python train.py --tie_embeddings=true --init_std_o=0.0 --doc_mask=false --train_tokens=108100000
Each number is 50 + 12 x the weight over its row's rms, rounded and kept within 0 to 99. Layers, rows and columns count from 0. The size before them is the row's rms in percent of the matrix's.

# layer 7 MLP up, 512x128, rms 0.221, rows 461-511, columns 64-127
093:42 55 49 48 62 65 56 61 64 72 43 29 55 61 50 62 57 50 28 36 49 48 47 59 53 29 63 56 37 53 37 50 42 55 50 46 24 49 42 71 66 60 48 60 60 25 46 39 59 26 41 54 55 54 38 64 56 53 45 63 37 46 51 43
089:41 54 64 64 66 43 56 60 46 27 49 41 54 51 31 58 51 54 48 62 66 56 59 51 61 52 63 47 76 44 71 44 67 45 49 40 39 55 53 58 33 58 53 49 39 38 39 58 56 28 46 34 47 58 39 26 69 35 48 64 79 64 43 48
095:54 52 76 42 49 70 56 48 27 50 81 54 38 34 51 49 54 50 44 80 38 47 34 37 37 49 47 41 51 42 64 53 60 51 45 50 49 42 37 41 41 57 46 65 65 50 54 40 61 47 64 47 39 56 55 61 72 50 24 49 63 49 52 67
098:65 45 49 35 51 30 68 37 27 66 49 51 43 67 75 52 45 52 61 55 63 57 19 59 54 45 68 52 54 55 55 52 27 28 56 63 47 66 47 56 61 59 35 32 35 71 56 59 48 32 70 53 37 51 62 51 56 72 69 29 38 50 67 69
104:41 43 76 39 43 63 23 66 55 54 64 30 46 69 69 43 63 32 56 36 45 44 39 57 79 47 66 39 33 60 38 67 52 54 66 47 48 36 45 58 50 56 38 58 40 67 58 64 49 42 59 37 53 42 49 76 39 67 42 58 46 49 36 26
104:67 27 59 51 57 64 48 60 61 69 42 44 50 64 45 54 35 41 57 35 45 40 50 37 55 30 52 56 42 53 34 56 54 44 44 47 38 52 38 57 45 52 38 50 43 53 59 35 54 52 36 53 24 36 41 55 34 45 58 53 57 39 51 47
096:51 60 65 50 65 35 45 40 37 69 34 41 28 51 53 60 62 49 61 50 50 48 69 58 38 44 59 32 83 45 52 41 28 51 44 38 67 44 46 54 41 60 40 51 49 43 57 42 52 52 69 59 47 59 47 47 76 31 42 37 53 53 58 35
100:54 66 47 45 72 50 46 41 37 49 78 56 43 36 57 40 58 58 40 60 59 42 33 58 48 57 48 62 49 66 49 44 50 60 65 43 47 44 49 50 68 38 46 69 52 49 51 29 33 58 32 50 46 61 51 54 41 63 51 71 42 57 57 57
102:55 34 52 30 40 49 67 71 48 54 50 40 44 46 56 40 77 62 44 52 46 57 45 58 68 29 46 14 51 42 74 39 68 56 45 48 50 39 61 62 43 81 48 40 49 64 47 57 53 39 66 63 55 49 45 42 46 63 54 64 71 55 45 33
102:77 67 50 40 49 44 41 43 51 50 48 43 27 60 38 49 34 55 56 19 44 56 47 64 37 50 33 51 61 39 54 33 19 69 53 47 54 70 48 48 37 42 44 48 51 30 42 49 35 64 63 47 52 40 61 59 54 49 47 24 45 35 48 56
100:64 56 62 35 36 52 56 47 70 61 15 44 44 46 51 43 50 59 46 59 35 44 35 54 69 53 41 42 70 54 54 49 34 64 50 49 50 78 44 46 38 41 57 46 57 45 57 47 40 54 65 68 51 67 52 42 58 50 67 64 56 32 61 71
091:56 75 53 52 59 52 57 44 56 54 59 72 40 61 66 26 50 41 41 58 76 50 52 39 47 31 74 51 56 24 64 50 45 22 48 38 51 49 37 72 66 39 59 57 44 65 45 48 46 69 58 60 49 31 56 75 48 57 54 63 34 36 59 50
095:50 46 49 50 48 63 48 60 59 44 50 08 50 52 49 53 57 58 62 42 52 52 60 58 74 46 33 49 48 48 45 30 58 55 42 59 55 43 43 62 38 55 28 64 68 43 68 46 52 44 37 27 49 51 45 18 52 47 35 42 38 51 56 50
096:72 53 42 34 44 59 70 55 56 60 39 38 64 57 57 21 75 42 55 79 41 57 54 60 55 61 58 56 33 61 55 58 49 30 77 47 57 54 60 67 36 33 70 67 31 64 50 40 67 37 38 45 42 33 40 42 62 61 45 57 53 39 53 53
097:48 62 54 48 50 55 47 57 31 54 59 58 50 50 63 29 37 53 45 53 51 48 75 47 76 41 67 50 45 42 44 49 45 28 28 49 73 60 38 48 33 35 67 49 42 67 68 43 75 55 59 60 41 91 37 42 54 62 39 64 50 54 51 50
102:42 69 44 42 46 43 55 46 49 69 51 53 54 42 46 72 48 40 47 49 69 32 47 42 56 57 31 50 22 37 54 57 37 79 60 39 51 44 62 55 32 60 44 46 57 42 93 42 37 56 37 29 41 43 40 60 38 25 31 55 53 43 51 61
100:71 41 53 36 74 62 57 68 52 60 52 38 48 57 61 31 62 31 48 55 45 66 39 45 12 55 64 64 51 43 37 66 56 41 67 38 39 33 52 44 54 57 32 59 50 37 59 51 58 43 36 46 59 43 45 39 49 47 57 46 36 59 37 52
102:68 62 46 36 69 65 52 41 54 64 47 25 22 66 26 58 26 47 46 38 54 49 50 51 44 42 48 39 27 49 27 43 55 31 52 56 37 62 48 58 51 22 43 36 42 64 48 49 44 47 46 36 24 30 62 41 77 58 50 40 48 63 51 48
100:42 44 42 49 24 68 51 61 49 41 63 38 28 49 56 36 41 40 57 38 53 45 60 62 53 38 22 33 54 44 39 68 66 48 62 36 34 41 39 47 72 39 46 52 53 49 38 62 52 58 66 40 45 72 36 60 41 54 54 35 30 49 30 48
095:50 56 59 45 35 70 66 58 62 44 43 51 47 50 37 52 61 47 51 53 55 40 39 57 48 45 56 58 66 50 59 53 44 70 60 54 61 58 48 37 47 79 45 66 38 40 39 67 58 49 69 37 42 49 24 48 54 62 42 60 42 53 56 54
103:42 42 41 25 55 65 39 43 41 66 45 48 44 67 71 27 41 49 35 53 46 57 59 45 75 48 28 50 35 22 58 55 57 49 55 59 38 32 54 69 65 45 46 23 71 40 62 46 62 44 67 37 52 55 62 38 66 62 61 65 40 45 53 65
098:39 29 66 35 46 49 63 45 59 63 30 38 66 58 45 56 50 59 40 50 52 59 53 49 45 34 43 78 37 47 51 72 37 84 53 45 54 47 40 54 49 55 50 41 47 43 49 61 54 32 43 27 45 63 48 44 40 59 49 38 54 24 59 50
103:61 42 51 46 25 65 56 63 62 56 44 43 49 58 47 48 60 58 55 34 50 69 49 41 54 43 79 55 55 84 46 47 59 63 72 59 64 46 42 45 70 36 39 59 53 56 57 64 41 84 50 68 58 26 50 53 36 56 43 34 47 51 51 42
112:58 47 69 34 69 46 69 57 53 53 63 94 37 72 38 41 53 53 42 37 47 59 43 70 37 58 35 61 45 63 44 38 31 63 45 47 67 50 48 68 41 50 51 64 41 53 41 48 57 63 58 24 34 47 42 45 57 62 56 54 55 61 50 50
099:51 46 30 43 42 57 47 49 58 51 46 63 54 65 43 46 44 23 48 32 77 81 51 53 57 42 36 67 30 45 52 53 38 49 48 62 65 44 54 52 45 58 41 55 29 43 54 47 37 37 68 19 31 48 29 64 46 31 28 41 61 45 42 45
089:61 40 57 65 38 35 54 53 27 39 42 50 56 38 55 43 37 36 63 55 65 27 49 95 24 51 48 42 55 50 56 48 64 64 56 58 48 42 40 50 44 56 53 71 47 44 56 43 35 70 62 34 53 37 56 51 31 27 27 44 29 53 60 38
099:53 50 44 31 40 26 60 68 40 32 41 38 53 66 53 44 26 61 47 39 44 60 44 57 67 61 52 45 57 55 48 36 46 46 46 63 41 45 48 72 60 44 35 50 56 53 57 64 54 54 24 40 53 53 46 35 55 56 42 51 31 09 74 52
094:49 62 53 54 42 47 74 51 52 41 60 56 55 53 54 33 48 60 40 48 58 64 20 69 44 28 42 48 68 52 47 54 47 59 37 43 61 21 52 65 79 49 51 51 27 48 38 59 53 50 43 42 53 39 40 52 46 48 46 50 51 54 64 43
098:52 52 63 47 64 73 50 43 73 48 53 45 58 62 53 55 69 61 40 46 58 56 47 24 18 43 58 43 47 33 30 52 20 26 63 48 37 54 51 26 68 58 43 36 64 50 50 56 44 55 31 43 61 58 42 37 48 58 49 70 53 38 44 37
114:65 65 49 69 56 43 49 39 47 50 60 34 54 21 22 30 32 55 48 64 55 43 48 38 56 45 55 46 59 45 44 35 64 52 40 66 58 61 44 60 64 53 38 51 59 40 48 19 52 63 56 50 50 47 61 49 60 53 57 48 33 35 64 40
102:44 34 25 49 29 45 56 44 66 73 55 50 49 67 43 29 45 54 36 71 62 53 24 69 45 28 54 44 43 53 61 57 48 58 55 51 73 47 46 80 49 51 50 49 36 49 49 52 60 61 19 47 39 42 62 33 70 40 68 55 49 48 44 38
106:30 43 50 45 57 47 43 47 41 63 66 63 63 77 51 42 31 48 37 34 51 62 52 34 47 51 29 62 74 40 43 39 31 61 50 68 26 42 51 47 49 71 44 38 39 46 39 40 53 49 22 47 44 47 32 82 69 43 57 41 57 51 44 25
103:43 53 62 62 38 57 45 24 31 70 60 44 57 39 44 34 33 38 48 46 38 35 53 39 53 60 53 43 49 23 47 70 36 51 46 60 38 59 47 52 45 74 56 33 18 53 60 58 44 48 64 64 34 32 61 51 75 47 43 71 54 50 46 75
117:65 60 50 48 40 48 45 78 52 59 38 48 41 56 43 60 41 18 47 34 61 67 51 50 56 66 53 63 56 36 39 26 46 43 68 58 47 59 36 55 52 77 47 50 40 48 46 34 60 53 40 48 27 58 51 58 73 30 42 28 72 61 48 45
099:61 43 41 63 49 56 43 70 53 42 51 36 31 25 36 63 46 51 18 33 35 54 55 47 58 58 50 61 42 40 36 47 20 22 35 59 28 56 31 53 37 54 51 41 35 40 58 46 33 48 53 61 54 42 46 62 57 44 49 52 47 64 48 66
095:49 56 65 58 61 55 59 65 48 47 23 60 27 63 34 60 29 36 59 56 59 69 47 32 55 35 36 57 49 76 40 53 59 59 67 50 52 59 47 59 34 44 38 27 16 46 66 73 30 45 57 62 52 66 44 64 48 55 24 40 45 53 58 47
095:53 39 47 62 48 49 69 43 56 65 45 67 47 68 56 41 55 38 60 44 33 59 55 41 38 41 64 61 64 61 49 86 62 64 56 68 43 52 39 28 58 58 44 63 56 43 53 26 41 58 54 75 67 62 26 34 38 45 58 41 45 46 53 67
096:53 48 47 56 46 50 44 55 50 60 43 33 38 74 41 70 73 58 16 58 40 62 65 54 61 62 52 41 55 54 55 40 45 51 46 62 44 22 42 67 59 27 31 28 37 43 53 50 48 61 61 51 39 40 52 63 46 33 48 47 48 42 59 50
094:52 44 48 63 24 46 44 54 56 57 57 34 49 31 52 58 37 56 50 81 41 71 70 84 36 50 46 50 47 47 67 46 40 53 48 52 43 62 35 51 36 61 39 38 42 72 57 66 36 38 59 45 61 47 56 41 56 24 72 52 37 41 56 32
100:38 50 65 60 48 32 58 71 74 43 45 47 45 53 42 42 49 30 65 57 42 32 64 42 68 57 59 37 34 51 72 47 73 44 42 39 59 70 55 57 34 54 41 70 29 71 78 50 57 48 48 41 51 49 51 52 48 55 28 68 42 27 39 52
108:72 51 51 21 60 47 48 51 34 66 65 35 29 48 35 51 49 41 61 49 48 35 49 48 53 56 51 53 56 60 32 41 46 48 65 71 50 33 55 41 38 36 79 47 55 38 61 36 34 24 64 54 47 62 40 39 58 44 50 38 30 76 53 70
100:63 38 49 44 63 56 39 43 42 46 63 44 33 52 56 58 46 58 59 64 43 55 49 80 59 70 75 59 26 40 60 61 40 37 61 48 60 80 50 56 43 34 49 50 64 47 55 23 61 42 49 62 46 67 66 28 36 45 61 44 16 52 66 61
102:50 44 69 53 36 71 41 52 44 46 73 63 38 72 44 57 56 42 34 38 63 36 38 56 33 39 45 59 55 42 50 62 55 39 49 74 60 38 50 56 58 44 57 47 49 43 33 48 49 64 60 56 45 39 49 27 49 47 59 58 37 47 62 66
096:46 56 39 31 35 38 58 46 59 58 35 62 60 61 51 59 29 51 66 65 29 46 59 65 42 48 34 60 57 56 38 29 45 35 46 19 49 47 58 39 54 44 41 33 47 74 54 43 47 46 41 23 36 31 31 52 37 68 75 38 31 68 40 54
097:72 59 49 66 54 64 61 58 58 64 62 66 46 61 33 57 46 37 40 28 31 47 40 27 63 68 39 42 58 56 42 67 49 37 45 62 55 59 39 45 62 55 48 36 21 43 52 39 35 69 58 43 49 66 33 36 32 64 53 37 45 52 44 52
097:59 47 49 55 26 45 57 50 44 36 37 62 47 61 72 50 38 60 27 53 42 43 57 64 66 41 42 49 43 58 53 53 79 56 39 51 58 54 51 65 62 54 38 31 62 27 46 47 56 52 47 32 52 49 51 54 53 39 47 48 49 54 59 72
113:47 44 74 56 52 44 46 63 53 47 62 65 57 49 68 62 44 48 55 52 32 34 42 52 50 73 60 31 52 42 64 64 29 60 48 41 51 64 48 36 53 73 56 66 25 79 58 51 38 53 39 64 45 50 32 68 46 71 51 65 56 35 58 45
100:54 67 29 45 54 54 48 67 48 55 31 49 52 54 66 55 68 38 43 70 28 67 44 57 58 56 54 72 36 38 56 59 42 59 62 42 74 50 51 56 53 72 46 38 51 39 57 38 62 53 79 66 48 45 44 46 60 49 56 40 41 28 40 56
103:38 55 42 62 31 56 51 52 34 33 80 62 43 56 39 66 50 57 62 53 49 40 38 52 58 56 52 60 44 59 56 66 54 41 61 35 46 53 52 54 38 77 54 44 43 56 44 50 09 45 52 67 51 70 56 47 40 41 24 73 36 41 37 42
093:65 43 48 56 47 53 55 72 32 35 33 32 47 51 51 67 41 27 43 68 32 45 43 33 44 46 53 59 18 44 38 45 66 38 48 52 54 37 30 52 48 76 27 78 40 38 49 52 52 24 46 46 57 54 62 57 65 48 54 59 52 44 48 55
096:47 30 64 39 53 70 60 55 56 44 61 40 42 45 53 49 55 49 68 39 62 65 47 52 40 54 59 50 35 39 48 33 62 55 53 35 42 75 48 55 36 38 48 56 56 66 30 31 36 39 50 50 46 45 32 63 59 45 66 58 61 62 52 45
# layer 7 MLP down (transposed), 512x128, rms 0.0667, rows 461-511, columns 64-127
096:31 63 37 32 50 57 41 61 60 51 24 76 70 57 60 41 21 40 62 38 48 45 43 37 44 27 48 63 57 67 31 52 24 37 46 31 38 66 25 49 55 55 56 60 35 46 37 55 61 57 52 38 65 59 45 52 65 58 42 53 47 55 36 57
084:46 60 32 56 33 64 47 21 51 74 00 49 41 52 61 26 32 45 54 55 49 58 55 55 51 56 34 40 30 51 48 40 29 36 48 48 39 61 39 52 55 43 68 44 54 44 46 57 74 69 55 52 65 55 59 80 51 42 46 55 48 45 41 31
088:63 37 62 70 45 26 72 60 36 56 45 66 56 47 38 71 50 43 33 71 40 62 64 50 42 39 75 75 52 42 60 67 64 40 74 79 69 34 23 41 47 51 42 48 65 35 58 28 32 60 39 40 34 60 51 50 50 55 58 56 64 49 49 63
097:29 64 36 63 26 41 68 47 49 57 98 34 31 50 60 55 55 59 53 44 46 53 50 44 58 44 41 77 43 38 61 67 36 50 38 61 51 45 44 53 59 40 49 56 74 36 37 51 62 41 59 37 54 46 36 35 55 39 55 37 54 42 57 82
097:36 49 51 54 64 48 65 58 38 41 37 49 53 70 22 44 65 29 53 77 47 27 66 52 57 42 51 61 45 23 71 61 57 56 43 56 60 45 64 61 52 41 38 74 42 54 46 53 48 54 61 49 32 63 57 41 51 62 48 46 64 68 36 37
106:39 40 48 50 51 47 55 41 48 47 38 81 59 60 48 47 39 51 53 34 62 51 45 37 56 36 54 54 41 44 28 38 25 65 46 72 74 49 43 63 41 22 48 51 44 55 61 54 44 62 36 62 36 35 51 58 52 50 51 45 50 44 39 27
094:39 55 55 60 53 76 51 36 52 36 22 70 59 59 32 40 38 36 35 52 41 54 33 50 43 47 37 62 37 61 55 53 52 47 30 45 49 77 57 37 60 39 71 73 39 45 66 53 48 34 40 23 34 39 30 43 46 53 48 46 59 52 41 43
098:35 27 33 54 28 48 40 53 50 56 24 39 43 51 55 42 32 50 35 68 51 51 62 56 59 50 57 45 61 46 62 49 42 56 40 47 44 46 32 36 52 57 63 33 35 59 29 63 53 68 49 68 50 39 58 40 57 36 69 43 64 49 58 43
100:53 49 73 38 48 56 51 51 55 44 61 40 63 59 40 53 38 48 51 44 53 54 53 53 55 46 51 26 71 59 66 47 54 46 57 72 25 48 37 51 63 41 45 16 59 30 65 50 37 51 52 47 54 63 31 28 53 43 41 51 44 39 44 39
094:47 46 39 56 43 64 47 50 41 55 32 64 63 60 50 52 51 53 38 33 55 72 60 64 75 47 29 78 68 56 40 46 41 65 42 67 65 45 50 15 55 58 43 56 58 50 56 42 53 44 32 39 51 70 47 39 48 37 40 51 40 58 59 56
098:47 60 43 41 46 50 62 30 48 23 31 68 58 53 44 23 64 30 51 59 57 78 46 58 39 62 33 44 40 36 47 59 58 60 56 43 68 49 57 39 66 61 54 49 49 74 71 38 52 42 31 32 46 45 59 47 53 65 42 53 34 58 29 42
092:44 44 59 49 45 58 36 45 59 57 21 51 55 56 51 52 70 62 62 56 33 54 38 37 43 52 65 55 52 38 43 28 47 55 49 42 45 53 36 53 20 41 54 58 77 39 41 54 56 21 52 61 47 74 65 76 66 41 57 59 64 34 60 41
086:39 73 40 47 23 60 56 50 22 72 00 60 48 67 45 54 42 50 51 52 47 44 65 54 54 56 59 67 37 50 41 56 48 43 30 49 46 42 58 72 46 46 45 45 56 66 57 48 51 44 58 48 49 56 67 51 45 60 36 54 54 56 70 27
109:47 40 39 31 77 57 43 52 61 40 34 63 28 55 32 66 59 47 68 49 47 60 47 25 56 56 42 61 45 44 29 62 47 40 42 68 47 75 55 52 35 52 49 59 36 52 45 57 54 51 66 62 47 49 65 46 46 44 64 32 34 50 70 34
091:60 39 51 63 52 58 59 41 48 30 26 28 28 46 45 51 67 49 50 57 57 50 27 63 29 42 52 24 33 42 50 49 45 62 53 49 42 67 58 44 55 37 41 61 61 57 52 26 62 59 55 17 38 57 55 58 60 52 53 54 60 58 54 52
094:60 60 43 63 40 49 42 53 63 58 32 75 56 35 58 37 63 59 42 42 47 42 43 58 53 38 35 36 56 47 35 49 50 44 39 41 75 31 58 87 46 41 52 77 43 50 35 36 25 64 72 49 45 44 38 26 81 51 59 43 48 40 70 35
108:64 64 77 52 43 39 63 51 66 50 65 74 42 52 34 49 41 45 55 38 38 66 48 52 50 72 44 41 40 26 63 31 51 46 36 38 45 57 61 59 38 66 64 55 40 62 50 60 53 57 54 64 43 58 31 49 59 46 49 70 48 33 40 44
102:50 48 36 28 30 57 58 48 58 34 54 62 61 47 38 55 45 60 53 34 53 62 33 45 35 47 42 37 41 46 50 29 35 52 51 48 68 39 62 40 51 33 45 58 40 61 54 27 18 54 36 51 48 56 48 42 49 54 40 41 53 26 47 41
097:58 65 60 41 47 44 45 32 52 25 51 51 54 31 32 53 47 37 55 53 44 68 44 33 54 54 56 52 59 38 57 37 57 55 32 66 38 26 43 35 47 36 33 53 52 45 57 60 41 30 50 55 58 49 48 68 59 36 50 51 45 52 68 25
096:48 62 34 39 59 60 62 49 55 46 52 56 42 38 50 46 43 27 50 57 56 51 40 37 57 67 59 55 53 62 40 22 55 43 29 50 64 63 64 86 46 51 57 68 70 59 72 64 25 71 41 54 48 61 47 52 56 66 48 53 84 37 37 56
102:47 51 48 52 40 70 54 53 50 60 41 56 50 63 66 45 41 53 78 47 55 48 58 60 43 51 60 35 75 49 42 69 53 63 48 57 64 57 47 87 36 42 46 52 67 72 62 68 27 40 42 44 54 64 34 49 48 46 54 55 60 53 46 63
102:44 46 77 47 32 45 43 54 59 57 00 55 39 56 39 50 60 43 76 62 47 34 50 52 40 57 40 45 62 38 56 51 43 62 56 41 56 64 37 61 53 43 54 44 43 44 25 53 33 49 31 56 50 48 48 53 61 48 70 52 45 43 70 71
102:49 64 27 78 55 43 62 43 51 54 48 61 48 33 53 52 58 51 38 51 49 49 70 51 79 50 16 31 37 45 49 41 51 49 44 64 52 49 45 51 64 58 44 59 52 56 66 50 45 52 60 58 49 37 58 30 60 47 54 60 43 29 57 42
103:51 33 73 43 46 29 55 45 83 55 32 54 54 67 49 60 38 42 38 58 68 49 45 52 67 40 29 53 36 59 58 60 54 57 72 55 56 52 50 40 45 46 72 67 41 58 60 55 45 40 42 49 47 47 42 48 55 24 58 73 36 45 57 34
093:53 52 58 35 74 25 55 56 61 62 64 64 41 44 71 61 61 69 63 43 48 54 47 59 65 53 70 33 53 48 58 37 37 35 43 57 41 48 62 51 48 56 56 57 51 73 50 45 57 50 30 56 32 40 32 51 40 37 41 50 34 71 40 63
105:47 50 54 41 54 58 53 34 56 59 49 55 42 41 61 60 22 48 48 57 29 41 38 47 27 27 42 48 40 50 50 55 39 49 57 43 54 44 58 62 42 47 55 40 35 45 48 60 43 45 65 36 53 32 77 81 71 45 39 58 52 77 43 44
097:56 45 56 54 79 42 53 35 54 54 46 42 21 54 37 52 47 36 53 61 32 47 73 44 66 61 53 28 41 57 54 43 57 49 49 55 53 43 78 35 42 52 52 41 70 52 49 50 57 39 65 48 34 47 58 54 37 36 52 31 65 55 41 59
095:61 46 73 47 48 22 57 56 45 23 62 33 50 56 51 41 45 48 75 64 40 42 73 37 62 63 51 62 30 35 60 53 57 69 61 51 33 61 39 22 72 33 70 56 68 64 60 59 66 49 52 42 44 52 54 56 40 47 59 42 45 66 56 48
095:55 43 40 46 35 46 57 62 45 36 34 40 23 61 49 60 62 52 47 40 49 59 62 38 52 44 57 45 43 64 82 35 52 45 50 59 51 47 42 37 44 54 69 41 60 46 38 44 87 51 44 38 52 53 59 62 39 57 52 41 53 38 52 79
111:65 56 60 43 60 53 34 44 48 53 41 45 56 20 28 34 50 31 51 39 58 45 64 37 57 34 56 46 52 30 39 41 52 37 60 54 58 50 29 43 48 63 51 54 45 49 28 28 40 38 44 45 62 48 60 30 86 46 64 49 62 47 52 33
106:22 57 67 32 35 37 43 52 39 44 45 32 60 43 52 47 52 46 60 39 39 33 52 51 37 53 30 68 53 63 54 39 78 46 58 36 47 44 45 27 55 44 45 47 43 58 49 47 50 44 20 54 17 51 61 55 39 59 59 47 50 38 67 69
121:68 48 44 23 55 48 49 52 53 51 82 47 51 60 70 36 39 33 81 43 37 57 46 59 38 51 49 56 42 38 41 69 33 32 39 75 62 69 53 42 44 62 62 37 60 37 41 54 74 52 29 64 41 46 41 42 48 57 48 30 58 38 70 52
110:57 65 33 14 66 47 42 50 53 59 18 54 53 52 55 74 58 48 63 49 63 55 59 53 47 34 39 54 63 74 29 41 75 52 70 33 63 28 71 60 60 34 45 59 48 50 39 57 57 54 47 47 53 51 43 46 72 59 63 45 54 56 49 40
126:44 56 54 51 43 66 26 59 56 75 09 33 57 51 44 52 51 42 61 40 67 57 56 26 61 55 50 34 63 26 66 55 51 29 52 59 56 27 60 51 57 54 67 54 50 42 39 59 53 43 52 40 61 56 33 79 47 40 47 52 75 49 58 65
097:70 39 54 48 32 53 58 49 67 43 36 62 64 56 58 54 58 45 43 50 52 65 55 37 60 53 66 31 65 60 51 19 70 48 63 26 47 49 40 66 51 50 47 51 42 54 61 46 63 25 33 69 51 36 71 63 51 53 51 35 39 36 39 60
090:64 47 45 78 47 51 38 46 40 37 43 40 55 37 67 48 51 23 40 42 51 50 89 38 43 41 52 52 48 54 41 29 42 47 26 37 65 54 52 51 56 44 64 55 60 45 59 46 58 42 58 57 26 35 38 59 65 51 50 43 45 50 46 52
086:46 74 65 68 45 54 34 57 48 65 36 51 36 54 51 61 37 35 62 58 60 26 55 44 47 47 52 60 42 38 63 52 46 44 46 50 55 46 44 67 36 37 48 84 48 51 29 61 25 24 62 73 48 31 40 34 53 43 34 47 72 39 45 48
098:59 61 45 56 36 47 38 31 54 43 37 55 53 41 55 43 52 57 59 38 52 64 48 56 40 43 36 23 42 73 46 57 47 55 69 59 75 66 41 64 55 53 45 52 42 30 60 45 53 61 37 60 68 56 35 59 69 51 53 45 57 48 72 28
096:62 29 41 50 43 73 57 52 58 44 47 69 66 56 42 47 49 38 52 65 38 69 40 42 26 33 29 47 45 65 49 43 19 42 47 58 78 52 54 61 49 43 61 54 41 44 37 68 27 50 54 31 38 35 53 48 37 56 61 55 38 51 55 62
100:63 68 29 40 46 44 46 41 44 40 56 36 44 37 53 48 43 51 42 40 52 58 30 53 50 22 54 60 48 53 46 66 27 52 58 53 44 41 52 43 80 51 41 35 47 31 44 47 41 45 37 61 24 32 36 47 52 36 51 41 48 63 59 25
095:76 39 42 44 67 36 68 58 44 69 56 56 47 61 40 45 40 31 45 59 47 40 58 59 46 46 52 50 48 64 51 49 46 59 37 55 51 54 43 67 55 52 47 28 68 51 58 68 31 52 49 34 44 45 50 40 61 27 53 49 16 25 56 37
111:45 57 34 70 70 53 54 48 48 47 74 62 44 48 72 30 40 51 64 38 37 30 52 64 54 55 42 38 52 53 33 47 56 37 55 59 53 68 46 54 36 68 18 60 46 43 69 65 48 41 42 39 47 41 43 21 46 45 81 69 45 70 42 73
092:52 56 22 42 41 56 47 58 47 67 42 55 80 52 40 61 45 41 50 23 62 54 30 55 50 36 23 35 55 49 47 45 58 43 79 42 53 42 55 48 49 29 63 54 44 52 56 67 64 47 59 37 71 44 58 37 59 34 47 56 40 39 71 34
083:59 52 52 57 76 62 54 55 34 55 30 37 61 41 53 49 44 57 37 52 72 52 54 51 55 36 66 55 56 48 49 73 40 43 49 69 37 33 49 37 68 41 67 61 69 31 49 49 50 48 67 63 61 46 48 64 52 47 18 45 83 45 56 40
105:30 67 55 42 57 50 56 36 55 49 31 53 53 49 43 41 52 32 60 65 53 56 48 52 15 29 72 63 64 64 49 44 40 54 52 42 42 56 67 60 36 25 52 64 55 60 63 55 44 32 33 78 51 43 74 50 62 45 34 42 46 70 50 59
090:65 56 39 76 63 59 42 66 58 45 21 46 44 37 47 66 61 57 53 39 65 34 49 52 49 58 24 65 70 31 50 57 49 55 43 45 49 50 60 39 53 48 50 60 64 39 41 42 55 54 48 44 38 24 35 35 57 32 54 59 32 39 30 64
112:30 57 40 38 62 42 54 51 40 59 48 62 49 53 21 57 57 47 31 67 53 41 48 35 59 41 31 45 48 47 63 67 37 48 52 48 54 67 41 48 33 47 58 53 41 81 39 44 39 47 53 69 50 47 46 43 43 55 59 53 47 54 63 45
099:68 36 63 43 43 34 66 53 62 41 01 38 52 68 40 46 36 57 76 53 50 39 55 66 62 49 49 37 65 38 59 41 22 57 43 58 32 74 51 33 42 39 33 47 57 72 45 49 58 48 48 59 49 51 80 32 61 52 51 40 50 50 36 60
092:46 55 46 42 65 50 54 55 37 49 50 46 43 43 34 80 20 64 51 38 63 39 65 56 65 54 46 20 39 61 39 57 60 32 64 65 41 33 73 58 48 59 51 49 54 39 31 46 40 36 56 48 65 48 32 61 58 64 42 40 55 55 56 70
085:39 64 37 53 56 60 45 50 57 51 51 58 54 58 51 43 55 48 34 28 53 41 34 70 68 28 71 44 44 55 49 79 53 71 40 74 44 61 60 35 64 50 46 32 56 47 29 41 46 62 53 46 49 51 64 51 70 34 49 20 46 33 47 52
090:40 67 73 58 57 46 55 42 32 45 65 31 75 63 37 53 90 47 25 36 46 45 43 46 62 57 50 57 53 33 63 58 54 58 68 37 56 54 58 39 72 50 54 43 34 41 55 51 45 47 45 52 56 37 45 56 38 55 38 40 33 33 48 31